python train.py --d_mlp=512 --rope_base=1020.0 --optimizer="adamw" --lr_mult_qkv=0.7 --beta1=0.9 --grad_clip=2.0 --final_lr_fraction=0.0
Each number is 500 + 50 x the weight over its row's rms, rounded and kept within 0 to 999. Layers, rows and columns count from 0. Numbers have three digits each. The size before them is the row's rms in percent of the matrix's.

# up: layer 6 MLP up, 512x192, rms 0.0979, rows 325-348, columns 0-191
# down: layer 6 MLP down (transposed), 512x192, rms 0.095, rows 325-348, columns 0-191
# gate: layer 6 MLP gate, 512x192, rms 0.0962, rows 326-349, columns 0-191
up325 103:484436506465557482526460445432566460404512508506459482501412439525511434529499588571476504479544539490459556621437494469566478490477494464477496464603484526498489445489519499544590449485435474523544531481504539453498507440531476485519503466535596453509460469533450536477451547526516494475530465423458460520483548481573521411469567424411522503495459551569474528388505471493478544496577418412457432547521509507415414442585531575450519502484420455544412353561489450480426485492494536573496575425452557554492513512456533555468589533511513533355428583543596507543624485444500490480
down325 106:471485519572502589431491515531505546572455362410445466517445390445522476526512489572434443545535540495547466435572454479450497496480471384486479589426467401491475573508536463490460586455460466498484544386481461477497488498568528446502466579455502531508486445428447499536488365502419484466420544461563511609495527444520576494475434537492456539510442432465511545512452535550580439517445406593513501477511545476551434492526459520558500515588534476521566514474480581441512468494602523482461471553506629513473478489526506533521487619550563475600548456462515515488448497551514541574
gate326 099:535503522490443523485514396557491384445599629580615536450565482561502510434533564544531601486495579521490513505494553502442466515401556471486504551538524442452561584498477489437516523560463476477497576518480559488473489532517503477489517489414487527491464486525434591539520520538482506499426530513553554506510491521515554457564562462543439467480526428428478533565524438479542500533565507627574540538548533518488533526478503519490494498651497473555581532486462504482405563378455580559480578444529499536487473465556558524460423493492647500458552444429462504601516590509485569450
up326 100:480501483480462416572539505582554469455515551566450522484588513457454480494522489550538506474539503473619495502464508452570489566554417520466383426485482443628542381538560500476445574452570506444509483547569566458469449486490589449523476595472571480472514436441538450560576482423471497483477510613555551532442431509491471478525446639436417523528571496464517523480492490412438582473477523524516591456492461549552496570487503439570522478445472479461497501592417401441529503483405535504485473503533549537482513494445521497412503497556469432527559602550538547523430471513474552461
down326 099:472513483571486539465461546407415460486581525595445520509479498544519409492523459503531484400494452487590524480559511403607564531509466363462551466479472471449534445525498602490509471474413504536480459549474614462514433452436557544547512548448539492537428489504471516478530572587491543486531439477518484540526437474487484433449423470509513540549454457543574546573556418462567537520507479472475493419525445542490502522483539406528494478483494432497495468508520424518390665559547548458490455572450502537504488556610453468443529454515466566481434495584521392463534467409568537482
gate327 097:522544380556441444465513504523513452554575509498531515529510524516530461484539512410461409607568501568462464524435418482498506546557485453459500489522511492498410459543475529460441489540478365572559481437461517429505516547497410575472598458435574520484482544542540516486498469410538444562492475475482540512551456469544471432421561604501509592447428539457562583450429442444466472656469478487491549472522524538431482448507509490477479480537477476481461466445520506503477525543409478444479491527464364593499551488420393539502630559460427525549529481448480469482517507397475524482
up327 101:414460524453552561538504490457451554439454432455522450483445514418397518459517438515517509406483588447592454479560516548530501567508495578552574473526504516526589550427500422510488527462494532512520485535415486553525499469454557468390405547499423509511532493425421475485510534510520530494498531515557539483526554525414526681532449423559504522521531427527387475561545566443514474420452573486468495433553442530469430614466529447454528494438473494477502543582547537540537519466554562510545458448500483442462488465571614426543462436555466545522438466472505540444421461539412501509
down327 094:595466486515500562641515299641549464499508499479454511516573504486506479533531510539497505583451487520399492523494534588488479518466506335543533534489548457459531530444463481410629569494410447491502557489493522519595495529442471484476499431491597574500547471491556468481458499531472484513495475500514494548494600481505523514524502495600466502476476480603574478475467448487528505456568484555461529495479496488489535518540467439497464425430486463564506519543470498506650519531479534468518496512480514464445539419542395522395574472543594468574524553569461523407518464518453504501
gate328 099:449534486523433461486479468556567554506567492481414579451515561494526517438478470523490490471541527509438476384518484510466517552499455476548540493444505579610516514544447426420519510514442507487516477525489519582493428515404496495491582530484505550516548561549478517439512509449520529539391616522545469482594521493407526498540557523467440501519429419449446482516550452395536441401519529555472477497479404512433456608543561490491558515495453472492459538448399461580617537467427458606498553458581477470402428476508496563424440496492435501508565567470428446521479485481384589481
up328 096:454552539483513541500450522542494485445457467501436488512570480481507480536486444504450491417433480526491549547473509581404632508516485484497498436564511592502521441508482497558484521484443559489497537505501461468419580551658427503537516344589550524518472483455506509569523427485552438514546524496557536571508472576463523576442446437522515504517529530380467509505420383470440476546494498505491516554448543520469490474515402571466459540530565507485524386490554519471429536592464471482451442531357498512512506564424352513596488537474525502480500495541578456502564467586496524558
down328 097:445474470504530425486471477500520456550456596519478569501475543475526537577467635456454481512465370480463524451551485524491437535502484348571526546459505510472493522474465397524495459541517516507444426576514473511527493589497530549393521516486502493511583523484475439555437543538501537347598478508511448490500516548536518465534437498543521554487480560585431461441506672457438523603482598529571431519576500449525515573504587488523495506591531512550414510476555536490614495500540457497624490463496552517588408441541549523454535526487461459521489452503484500480487495487536474459
gate329 108:587535483587396497481565552553520402506536556447540473453504500519531425453502483537537400400488498447457415590505576529538509521573505465493476569433525558494507498555488550573597523454391506447504545533484498533446403433429490415538492454546423560515552514519504519556504522461466491474610435495467470464559549475590458522501553494580507516612544417425505520523488536527426541490447480479547530541544534423555522450404514609487420464518473446515488525515497477532493462502592510575553602477593490460577422542501525489504516566441580452512521463481468504503587593435510492444
up329 112:529483522573484501476501574475512525455511548466536543509515582493549383450490489568511541487462414496482460478532482538591445556469521481537477492491549432538522496494575573511575484424455502497453553546432510491481538501478495421493544439578471540472576409555583474464475454476486471505626483459531473333473482449522543450514457517452431591527500421500609524575505520508503476511506506449385446558551476453488430464443563533436496436495415559490528537549508476492492531600497573477530396409430504539517566552555450578437394507561522508471402525506576505599618528469541508497
down329 108:495507444521467506526510419502460465481426555493541501493540466458628453425437544559523411503517439481496473550550447490479472545491544628426412597529516552559488432493486503501475410442523494527516633489485439427498460513559534542502503427476492410536531429541575511513526444391445463510518448562478458435506439488524453439501519519392512483547576405470475546507460472489413535475459481405486586534460518421497452489435538563516470454508475470526466591514548457470443610539573476589529522508612493435591443466504548535526527485540529447493577383449497523506499501599559447484
gate330 092:573446464521439585544602417550557512540579536606464402498503446515486501516503517615500393473490407479506526575505555476490494525517626416552550469437455474449418444525470496564527558565485497520548409479467495469429486478458489471479535486453425545399543470399449601478557525587487441462564406472485488514489548464491510379459500511563478524570466548503457454524449493457520536541494527497547534530527486566454494539439532560426500447437543558439520557542495522532467475505542484539406473474568522560454518405537434530488397470450616507528548563496533540530563493457436517447
up330 104:481469410589455529376438513557542513557564471602601530523507554600511496493528474477492454524452554547610507465415581468526498453505492498419510547568553518547585509479429560506534561499485510493500501411519472548463510588528431527528428490541582498522509495485426491421483477537469483509456475500516523454479537453576456534451504466436554576494488468560406526479479496469544467500476487623483505479562472509525603522439487566434560530522426561485382447605493467558599534430503520526550508461491533500621430516634515489500516484399504508545560506483566489617490571515491509562
down330 107:491540472609537465466452533495585478535584415550537520523458541521371573584490526462487538564473469505560556481565537483565438496553514524490581517464525554448481498529393448448532613536469470545483440474483518555389511529538510439434444536575487370376507530529449445450447490522436582463612506487538496541444456591457436453464511522470593555494428497477448429437515526456496542570523508563474520522462494497524463532473494459494517563512456445471435535582495511651464509476521610512525478481540522497479545410485438503572473410416512396508527516504495445533483487503476486434
gate331 095:487530438532468505497537501509555500515526521483521433511459442584477467508592477514454505399547547450481464552516541486510465508617488408528502567409534519446397536558441444466554577464532466466521515514500567583446469495449583420563438498441367518584551381498478405521543439515530510525513459526431474433531525487481452439582419512489547448439539488441429551526453544494490523593526470473534522598468573463591501499532451554482475594512534524416397508470396535492465450470439458473477548414541562576458461551444492518499528529538424518441443533580489583568540452496551521491
up331 086:493476525451551569516486470409566603446502473433539427495582469583505457471549475512459516531489473545497562557449509445464524479454496487521482605489566592520527415531492460502516573554447550529530580340532511581463444595575522497511428394496486455503440527492512429515552367430517498496475503547479469547549554492450470374573459585487470495545483516506541489476429553524463486483541403532465511484419606552510530480438432576453446575503416442524478472540482545524507507547497442427534467544512438533477576475434446471523547461516435491453533551560494465487409547592519535428
down331 095:514549564434505563523500411512544581522502466461442465514501560455467416524527467576447631551477582594555441446419461411501576536503579496394461518623478467466401492424561554606592589549554527472426473480506500519477542479515544582499423484484598426434475514472524450401515488467536523477471498501468445472528551492483506472590470469481485437459420517469469487500458466554449509498530456455426477464477638536470544432483473488462465491420437622532503470542585490458460485459492462486545514601466381524482518544485473477546506490570511440463559453526479487468505500494565465488
gate332 109:590498428575312518478536427584441392506465462555518533493503539513484352384509480553482534565482489454507445555488556509562501462508428468548503479474456423505454544546479499464514502489483566482382460592460442479521533490478496488465497553476442536535484425420417473546544501467593477573528472513471535465463470510602537559570576501527440478530485443534512495524524528523516425454456557503486540609502534558497467473579455509499450499566516480408499511460428525452383443537538497487458558456530491598486430376478518438543457492505506527523534510409513504441517539504395505572
up332 103:509581508561455592555475427530488529473500405549609492500525532367427507445498448508518421526401488492504415525613542402486488497498493459458511514458514525522531529471545529469544495548522497542521555531590384477447433503482546555444581586588555530407533510471477611507583540503513493529454414482473573448468456533548539497474463535430476513459577458442474488517480501536518536453447482403529518514505558609522515461491523465530450474477530485430516542500564695467515392512542533449443445513512482442540489440546510485523488466548474517557524459534409436473498491473395583483
down332 100:552581591570509545531454582477593560562448585488536526490506497487555588615469519378435551514529531528436552474490401465459494462484529576504513530590408560504531499494491529428489581558449488444574449461522473569550480550498452460491517426534498428483423526438514465521534446470582508452526495522574517468528469503430496405544496498494479452433494576438421517400432532566578460541482453473536380501517454558524531457414519485563419519558490531564580507488474476528509417530540532482536496534488569427516481468499541421491520494554537503577513423608445441545495493473514576604
gate333 094:538510460531432554448502476582538452458487547533465505520380459538555552384571515361506488524501485528466416457466562508559524497523506488552500518428525482516459588595514495430499497550543493499455553534460554514488510533507430409562518555616474461435465602546416534537479571461427537577508494506468488428534419544529508533567583495578514545464516437605479585497528500539409475561463494486553535515526410488490540554457473500408524478524539483367475465532538588455475537557479575520472507398488450510515591488508501474380594558423514522522440459540503546539454436444510522482
up333 089:488503533559519543419468455563570522471546510522482474484483414577531483495513419432414623553421526483396481507461481480522472482489503515424412557427571473597571542576553487544537450479531426516499514531552558466576497589545529437456526424537537421505513631504454500445550496488480568502487532548528578391540479603554520505497586568525493492455494563634512485534612476593414538498497482529474537535536480515499479536474517561441544464517488517493581479537566591480504572535518506454500454469471457498420577504517408511510606463504491467545414526560554498587467533558551467471
down333 093:479542614535522436503469492502492448414566512418436517330506592419498584498426467600443469539541543515445539509469458493546536573444561530536500499521455450493484449493634426403568556549509484587476536466488525495569461452504510472432448471388494466462482473459554504506541489440509448469502489533499459501444504519530568566512458628586489455540436530506552496561445503536488582565435415530534553543502550560471524394580525479525520462434587522460514502473480607455506512435517545506444503561469429474521587490465501496459548446476523519521488540549386518462470501476584437540
gate334 101:550503464445471550527565483505601428540585506489506507452477443461510449502501495536389525456494425500461472444542569513484527475521427442562495493522517417542470535503477462518525472500543498433467436418416517449386483597525535498509481477602433483580543471484423502449510527437459553575596452537342519481541416469517552430503421486570458435420502503535509527508527486491422557444532451404407520527485508526443585552478448506523446510512446465478515398456503414427472438520469479445512487459459469485531516421446419491547481483467502582396430536534584503583460442474514513376
up334 099:544483517483494423565572497437457614540497507497500463452531455565478461618475528426471474463501520501557538517443545530483431564523575477541531490474493517369469459526449517477556571585488490412511457518466578515524491540380393476425502506403524521525448556502489513564543440492503481517560570543506442543530596425391492527483491441465472475539441492482548498576471489558510503457535517556457541531611581631538474470547492615369535566540480450504493444482503497539492567554500479501502544535551488547459519456554539504488501528501522407483451564458413598389503585448576500482
down334 100:564509583519483471573507531408522541445385539621492481484536456500569523551550478558460480556506557519528482445462515535504516494481505502556481484538535475530573558518397536510543513542488472431433491499482485520533508433487598532452605571495506508489439509493450584455434542506547517478559484356443496557496554430491503437492532504519373377515450495503473502589412589508488466446580489522489492554549480500672472480556446532429396523512525448628551512403571528463519543551514603486516496441562479535483487487481539485506470473458460506430424496499457551553505468569569452449
gate335 101:557579494515480540536563576498555507481445558525521505486477611454490441522480465481476477418533443515536518557499431458597438521472491462521586592464553459383482484413454546540486510496500504547541563572508538503467456592536435466481532559544529506391494370460596539495471486506507404434585447575483563454485434432500532475446486481541558440513452453420437511540495559503508517517491434596576569619584453410521532424487488474519422508479385540539466438465494556508470454543447517540482489489467497439503526425543579436511408561521524520585506463535483514590489483411465510465
up335 100:488522469513574435470491556464497484559492485603409472535505550513471498532517575475557570439507469454514558513543495537441563521527523484519600538522504460488481506572443465532525567417432499422473569409485521500467468501426483502507411569499474504492496460462545482535453492470532442478462475547501575497451510475470572482463564499561605464544492453591428645509433519431468512505504469667486454517542503479502547500565562337483480466494420480445495583509457517543549538522499495566320541443560473545403458529546503586472546517514587444476466480545499510548418552438501454443
down335 104:429571443465467550439566574533493483504481565474546475480466547445504486541637536486633452484557424570552514558538505369528434536538493639532547454471433578484465485550503462536447531502468450462595516522632535505457447431465430479481512505499570444452479454478493506467528464485492453430580468549538512540517467457532525471499512509457560431551498469474593505504530478410522524494459527516496493533597511410535469555511447530526516481530472583494416495547520546545442425608456482430484480484490430559515469489472603535478351505423492422464491516515487415476432490444571427465
gate336 104:518594471483422533479506489535484461616558519543505546476480533567360537526485443479558493575512407491407509492606535574548450519629470435459547491451517514471473488491464462514458526558427591449552481497414589454453536439442504418564457460462523489465531536406536413477507561539583486458568485501409493464518519395537651529480439523611460580505509487508480539531520541500537531512534470513489438444505499529469506525484449476503444580467515518504514581461551439528369368492508536489457501466555474564491492506545466515578550500559578463435469522453460533499467429449457523509
up336 101:508541558527473526516490459523456559505607476479441516535416501550507481432523362502511477542592445545435486449513569476496529581548517514464604494444469485510481548583429497483441479530440490496506549490550532560486438466485515451472533388485429450426464481340603470504495655450477605540417531527448520508467458428509576492514494553565470491545558467488510488558423477471608577482548468477498487515434485441579525553466562500441512523526509447390547470489533461493514535413515563516531524503447513528560517506503453535456497552503556439449613391475473409474529503555421463543
down336 100:494506538382498448533517497496507518550405543471585485463396557551488477443458445588573440474515511515482533454618455492462575453547528589458497497515522424497530476501533522531417498463543567503445552615515390402448519504556486469427470425534476527462488444572511555445405529465561413510507473523526547490453563427497526548470408592462543566433591408503498476543406473519535600492527504483517451540476513438549453533476502574450451548526560410500519528453468490433508497498543502532562560502525548477596462480440521499559470489473481542368610511509570539503530496554467496596
gate337 103:559465487523432509468574506538539464577505544473465565453414545517545476490488474355407407558482452506548544496484602550540366473502510448501486490425559415426532529606516489458513510530540497410414428464438522543509504569519529491476453446525427514492513527449486547576513545397531589532586502481540511569513437513490518480454558540539436443567455456417485547430497620539478493415534452464474526551642444468522392502490493477459513556472503454505501553462516471440531395494533485503534528484413521510574482406567475489495533520532428441452425533500459455527575445475532481470
up337 106:476575456491478471508592530483507489581480621479546565485520461536431435574499533524522498541416452436377541476526423527555506521513474500411481470508535468493568474465494545489481466557512429495465461387524531494498538535573491468429355432459597544508418524479478515488549492352491555521431565571484552579455392497450413505458456464581535514490479523443595504499468543495425526544438556600436516460421470535573473493466521487407497571577584436487486480439500465472548475447507523492512433566459543549408471570549481477532454551416501447476578527472501495464477471550544487518
down337 106:469458467535572473496514475451489470399587489510423499624499555507484501556558458517551532546474465516550425489460406578497512463444524670573509384479438527588535450495460413526499559462508454496542520417379443608599527574491466564459541535475424457454475441546440515513403498425567477529523543539458492595535536464446590489534543469494491483499523513478577539489520628505537482505481506545464472456475495540517547473519535407473452534472461487552442431544473510561476494507508569506546458480528408475528430474494544514483566470566547514459592499498591516495549604560502428502
gate338 101:592515522561457568486509612514440417495461449581489540474487542512515451468519545557543577543539456414615452499518559491493480465488531446506450534445461485487496588438546508448562461557466543508407562512411504497523563552477522515619501440476467418457552451569519539479471511514446445542569484515444497462458498448465450477534448510456471529525490453544551590541503529605443487522449486510544507642532496499569448524521549488490464488556502502563552471475551519443440439513449502587509488532439541599569431554507606525433350503546499448424439472556586500555635488478537482544
up338 102:549472541537399631478455473554440433512426458526556512589531516550532485510478471506510470361534502493490408428467493491510433529557524442448552540475426561472397516499428556383489440463514505457437485503447420509484512463450482511521614474483440463509457475527456522490462546536535501462499508551347463497490540468488486443521430437408529529471537394467478455473488486588507452500484488524512440588489536519494548506522461389524397575449536521476484537425556481458450442572491358548508471516447502521573460515475460428513432542581615533497458495477548496543551473447594506534
down338 096:526470526507492489502487500441614526517607464372387499480564487457475500465523548437463571579505475610446554487450471561485554540477451709514558449533512525541570449471454439539469615536551607508497465480527544520533453511520478517452555452519546512543540545482464466565536476451526492439519519493542507527515479534492491574450482539573456512468449539511430485506474477481523572462479455493561466490489485506454515506428440525532534551508530539436485520596383521586562551530521526473474533467553500467413668485520512584551514450521395458534486593576488512486425485513464603526
gate339 101:553558498605468539552563507572509498486461594533500469530411548542437500488524541430500537521427456488551465530583508552479479545553483421461588593521530486468463527495497597476528496486576536505439513529424501471517460529378533421570521581506525524549447557424438540490467522555489421445538444476473559484529382577527391531535460477525517487416550418492437459404560504503446469460464523555462517526509488513603559410442490568467439479576501391440483458522493579553463523482454542445465532503478550635438443466512506470540446563497473577513493461538482580427480508399487548539
up339 102:478523534497562481546466456492429539467505516530497461438571486503540518486401509473449459542440503425489446478596491489429492482496519527448396548630569528577446397492525556537509535533565528497392533562481412427478465503556468570382483551467449497449455492529551487505510546435404427494514413508497553558423400476506450534561481495476455443509499425444544456410503423498495472550504554534454521471485618546476575402431486496516494383520427465497619506506483507474542458464509547481531491586451493591515484456439521490448528501465469495472536440642492494443591493428498454540
down339 102:557585574546438453534476499493385498442521586485553431511566450454515507529427408609495456518450500464406438510471419491487524568432475420483484549516493437559540509592589431430513522567467384521514603458519455448606520554572522514527468483447548425557434515490540465565520512572567398541413503442528451484432508554533581461544502523540487410503505560434395513487541493527501540497522472425436409539456538444479418493475485464504474441450507497561519493449462515535450463473501520524535471536483472507606536438475500589551519517600469530496477447529539531513551527540580428550
gate340 100:505432463527503500546558454491587504512506499489496443512448559526514414577521490483492499502454479522435465591568459522421478464629599439553516356449563475529449476449558608528477487544488577529479494478493526432470466595464488451535541477549468453447453519459494533555383563509669514538654477527441523532555458577524566424506490546488524501514504484433530587464542490479518439484559540490430618506533492549502464458475551492408514472567494410528571506467476540441455428501480500491493449491472455471435521563413446495501538516526476412408527555507487538509551530449488603505
up340 093:458477422550507539437446500507426503458559455491448520566416486520532446472524513494505542581437515630391491621562452493469505518550612517536536571521602560421483548437556567523463536484460391482491557472530499534429511514504379543508515468608448472526456499412557453494362498502527559440468527485461525545582476486567520507510557502493481551512493491487497562515560514456521436521490528534480398435469486491435493474414464506412456520595421535526457633529388509517517406564487464479500463536459465498485444601521545445492466504512467503460440532551465550524551457424449507492
down340 095:492516469472537495536515491553423475447565521440451484531514437458552602489381421567474569566537461536536420455451479534374434498527512622575465419604478590480478428410576537515441491528458457462520443472544461446441452519449465525454524454527489500523547570486463502439413456462502488540552506484526436566491476420436489569464621511486578453445426519490542525531513502492570581491616360468521471461479603532573520527461487496501522471533503472509509467415492470552497550547502436486472542550462461497471486531450520475490471478511549514545611546478441527488419578469571528397
gate341 110:509487357591444628481466500559510461478514484500575520502533507497561573505572517510468374433491512467411459499457430641445469474450524413574552436487536532532505589486550556497426510575492492550530533517409533485579474486421545495464487525543474448610607544519465485564439538501494557544411570510476563422516508508426503529534410519626521431512530465575512523561471592499476558517471465499471513549413530501498469480503544462445492573494537517464517528462473545406411562501490552555433525564553500474484492595544559507470523504481450603486438467472520491519518494459494506592
up341 106:536487555520516433512466495512546549467423530426473541482462442548606505474405582534581592583553470532471562494445434546531486496522559525584557530447453499462491501551502397504471604498570404485563611428469547531532525497592383524511426557482514495431399433509504441535460488452465492558456493467504477553487458556613512523499432489444512607462488543509519560439516455540492484591486528543485506549516482539473542466455533543470575504532390565490563454510489530475547559517503525486527492592511581534537607471440462551427545510519541560557586408476543476477413515513599543501
down341 104:541573544491438506515579425549533452410502540585450528580533565406473441544519488486481568522464487576559580464515442476547532563433503438455466459587491512481494592534469533513523507589528491480420471442567540532497497512485428519462489511491492536490404466408502487400558456381524484414570468591425467517521513565520554469465591519431519452413478499533369495465469482450499488499399501509518500510564505494429490470535494537547530489397429481482506522411459510534521451588399503458515503467542469474483490438515375439500552525521408492566565527582410498530421546555536571491
gate342 100:494503466528468477487533466546420454415477476492425549437490539494548479513554577495440532434496506530576460471541450465481545570514449449481395448451493484499380438512463520499543413575542522444535589527482569412537544478536427434523482470507502508517483493515569520523452441521534504484527524516418524565538536474473558487429510568480472628533486507521524427665501494421510471529444559598457506541498639470544534488556465424512495482490575461547407528468541506452505506591424493418539624502490508424431443583474557479414541507465512477593520508451444557551455542403431517526
up342 107:523477454550527493510465402561498493454497503448470486571435436449557489439466523503556517497500519525514550587544457494612427581485440534509449420490424481583464435595497509559542492521492467486498476430468530509480523507377447525455454534460458545486532433490606431502484482544358507464495482478497441462513526437526501509499457553458551483557438554507517537588432412497526497529421493571579521586527515464492432540496539513503379523493532510462461474436474436575559423621454436472504565439495457480587427613519511489571520484574437563508592602433517487546468456420505483579
down342 103:451521479433535375470472494469457439547492522554526496479570484466502512484543432478394436391589521554428550509619521474533548515601530500478505528558597564489445547611532491481534581577444452436520514454489541488429564486504444451445457494543496503422533509474613413455470557532464408532516542507615442582513451498461533581489424519417504538549438477564379518580573411564485555525487462537465449493447451528482552471551483531540583510492496518521464513534465547375479576491547485480476462504468480453539464536527539456522445552454444519492491559494577592517492457555531499535
gate343 107:496507455502516501543474507525515480488544553410536467612463473406584446447456476422519548555556488538449526590479450484576521578494512490552575465499553456430518544517519535466379477476443483524389431500518600456544488435531551542544498472438474528460540463497561456607482502482479600471471539505443472455562445531505423526409501522481457512634514467476437446497474432458509537412533551447548615482455517400493590530582471584451485494471519381481386450535491471504478519486455473469462544545492477545505562463565543543480530476585606541497463437509513456592538579515516511431
up343 100:516458524431521519567514559555527521519584472514369420588534566469499408463578544442374495506466490533526535468386457476537587509417529463494530441568582409457525564562543572535496482480455504448432449542525550480486427491629502499498463542452472438466454503526534605410472456498541460560572463473496455491526539588473519472435538446508542507591563518452428477459469505443464588512539484540523453465513559522501560401564465637405478555417495494465489490544531512514438635433549541530423491515497540504477481540484510447470472437470490461492477511460495485492537441441436512464
down343 101:430509464497465515494445532510450425408526499448581497612511487420529450505479527512507457457510497513523502436457560533581528491484493524479493534634495365513557539506521556518552485508550581490324440570504442470500550583566480485487540470429428557494511506501505407502413421461566470479542537465460533457528548434539463516557458507457560450457454469502438519462492476487497490550533451505606512513508558478580585497573606458496487525494466382573561594548584562497497459505479504612451443562545476485453499485567601543552447433410485534553435526465518468543434461528511454510
gate344 102:578439403571354551508519534532471503565558486539582584391517502534509532405567408417527387479497507459504370444522511503494470498509562458509518494463418484448449532589381498450531541512549545483512514528465500459485446532471497482503563453559426423437494435448463548478494483436582522456533459445523444447525540466503456508534550526518618482490424547499490507544527466535539513511476527489439430503584447450488484556475512456501552610468506534462490456508523408475439491450564591544442536454457442507464608529587557435504495482419537513465463584545473558558492518492425571540
up344 109:400537504461604411555465428483503554517438515483534457523447452398422494529508543508500588556567560550465634482512398461507485491485456533475461511534485422483529516467461416545488515549522450498539462505459486536505523474504475466562426507473518517501505544523474457507569464455389420464350492616547621506501421525459591387499498504468471604479502509441525502449507522468464553464465406484555474427462464529494539559453446520477518531467454451473482584496566494521595473558391468462499528487541497536566516505542458617500547451554532501561528405529443395443448494546473458477
down344 102:446564476555509485511392501490522498513501467584502429565495474451552486497514547534488591465496480633491523472521400424542465502494403349509465437500532475532500492418447462581532480460521493519497538500423517589479459496517580506492442407487511543499421623493513461571567520424481431525601411578508529453529464512459587523542480520492576595581527487503502499480524536418499489512432450536551434501451527548498454550543458512549531508496450441473574494470439527437522532630485619525448466528560523464540495431516399597584497474543473430548501480460396490538514475556545468524
gate345 095:615440485528436483543658526489465432590552596566515534501398550418572510528564514442517488468523515515450520560498396530505536543514353452487478532490467417470490586595493533473585435476458493465437480524483563544518452482446567481501472450512450508501432553500498456504421510432528576472488470551460508443558607530428514534456553415584470461481570554581526553463513523550490519492601525563347454485455443440533436480532457489431441549487522481455474512487523493457515553563582558530488555535547500466431594479541559457485517529563475498512466473516517578509492465469523466470
up345 103:467432494433513555520471551485498573421582477507496489442492552460473400468562404547467513526451523496490653587466496452512447478451477506566608464457494508515490477543550493486564639432499498528503548356454468573510576528475530505406494497536488585565602492498539476481524499526480514520493497494564538492427480571550390478434449465504441582457516576486519556460456409456584460415488550438556585498448474501491494462432423590520459591554458570470508579567470516493507505490473478470464436538479536436546534461544475512571545480541594499516481558533472529494560452583491589487
down345 102:513535471461460552493498525467434521425569528504459432523547510438438584469524369538522518584483453403460510577524506580385515507554483395567529543549444518476478437454584518450524577519475507457461531435516484517521408493471511467541462578451598495462473546506519476534539479439490470533381447397518549467467591595523418479486409644510440557527535545464506542483524460432544535599505450469475429486421488445491488466485467445523437527558576528542472545493395605484395491604567404493441538517527513516498500504554516530546451482538476486529496492507489501444539461525497580510
gate346 103:528472470498489438414500519492518454435446512579530514480436552532460485515583491470415517461462447459537493500478615503563478488522542487548558534482470472477504488516401525512579564492487554475475473513474577461414553541480505450484523507552459558534463468467481463512446590484464587478525571491502527506464474458584432472419545408521498387415416640491558526493418514493407559500516457560508478519471458419541543606610444617426492501522550495510573465413521511503404508479461514423540524415440504556502413523491460455550503590459467621507504503527531554593519420396466529491
up346 095:523405560455450522463514511503547382515517550493528514523458494486488482491464602515509468601548489413474576485542568520519513487452461499461398519560619563533499444516521458391501511466475490549504512516462504422509543550544522489512502427457473581513534503472526548520557457534500460384484518519521559410519577573466438495451526523439591591520448579581569570491514476514453425536457453495511475486499483438528533423473519538598453467403540599531454412517528603430500452537555512575551436441465446523521407446435522405506474520503521606535428545580580413537559482493544490533
down346 099:495405450473561533504488558481504511527509503487476528531564490488433551405557531536522502563483641552507590416547432430491482482540482507546449485447464411527407436514475509470499616437506462584464477529521492417439518499549543490553504551466492353374532518535520443453505501487453524537493507467458541418549464427573448464514493522463441625463481498465468540520565367523536457443520518421592552449440540498417504452442516497564516536516596538428462477509450539500518474440534458512419505526439399465549522459517512526552506432576539554542462541417516508450417553539488424538
gate347 105:478525471493467431506465543547512465556461591612535483464581555455419447477431500560467487540464532460512505501478431471539463627543493469431492510505507444564559558547508474429448485501530529523445498450534583398451376519477491580465483562550541497518478525498491546578466419532417441437557415490443493489476386470537533445513506586514559452460498484497558613515534478492538392527529526483501494468587510477536460495590503375508462541523439502521495561526526407521533498509485568488479594487594539587482516362525496603448499510538460555423446526528460494577464434496450569443
up347 100:455494458475498491540422465520453422543526460459365496525484460494496442553483451435525507446517608448472440530519588478512482551504512508458555541434487388425497527548521519587456536540561556475486531525496466504530462491474525453510442613521444553449526503491575425479618576445455564645520383496431560476415480489528518515600459616522549423567501445478531543461536505516574520604455552509484444482499575512495524496473465462459568399595501447419519545490460536477575471549522500513497476548504548528476444567385502462551501489512475558465494475449471388457565564528514455469
down347 102:572550491501558484494574438522618554446529399443399530541496424539554406516492505495515575478495508487524523496483575464533465532511494495602587502559451464448482533474497474526514618446707605571484508492515488457477467494502539518582417550564460540514495578479481541486459492504473541436428578393573497518493517494505445507496425480519511471425452649515551497576515513502415466420449458534567464500504544512481452466522497534445506419578444471460547426495553567565503584480540521479494492484539509497465438538545519524479431596464561531491510592445506514490435542417517477479
gate348 093:538418414463546552515646525467523462510493475540528605521485487490520589563526435465479537462497569456483473488516450538464474495509455444458535395464614477545547463542432544493563424566398454461508524521448568473541495527446572545592606577463490563499483498432553496534517461385596478604521516603508499429490489504513489497521510460522466515469591472501446487467459534449463434558508506505484538482475530547488522523625565486516467571484507385545466473451460521470470619475431471538476402504535491509485363507435395454461508458463553510541531465502425490519555463530451482420
up348 097:494538481533499537493426455522441595520521472581544475512495545469525501572474565467488566483472502556593462496540484526461480401486531472557612625499444527484458446525503509538456570463515548430486509432512445467542487490440492470393538522472504534468535467550414493477565576610414437527430463461441425534584560423635482455456509408482531364542526546474612516543414455534496557480501481478545486569462540449471543511437521513391550406481495562436517553506557505449600496562564534527455443510492488567519478489531567518506470516537512556511457495538523451483518593463502442616
down348 097:545418542453577527586610547460531502506468561513583497482545539531547550530511551511500544500511514501517595523449458532466543526503374446554522557494493446529492587478509570509511507522494455554482532497486542528626527519535414517570464512509483517554459488488559460472493501475508555486463528543444449531479452423521502550579445494495427475460507520468502582476408456566461505558517460501436417585501546398445460427561457509560527444513556474580447437593491507341543481414609397462486505499529605478529484464504446560498528479423530477559514566559450448431555425511508623577
gate349 096:541541382487482487515504568504537487447518557432466563460584479508526487425510501620528484522527472602418509535420462589513459587469534433589613437543518482421491440514446466541510514549534490447597522485473557528489515540342475485506506556600489579501492434565461424571448456556520507462490508418456413572524483443474478517506444510491438584459465578562451505478498544482473458487552535499434429469484543521457476435508532519397526519565487516394425437491546535486488541507556572465423569473559564458478565432471505608478537550488510571423534539546465536519452447497507541544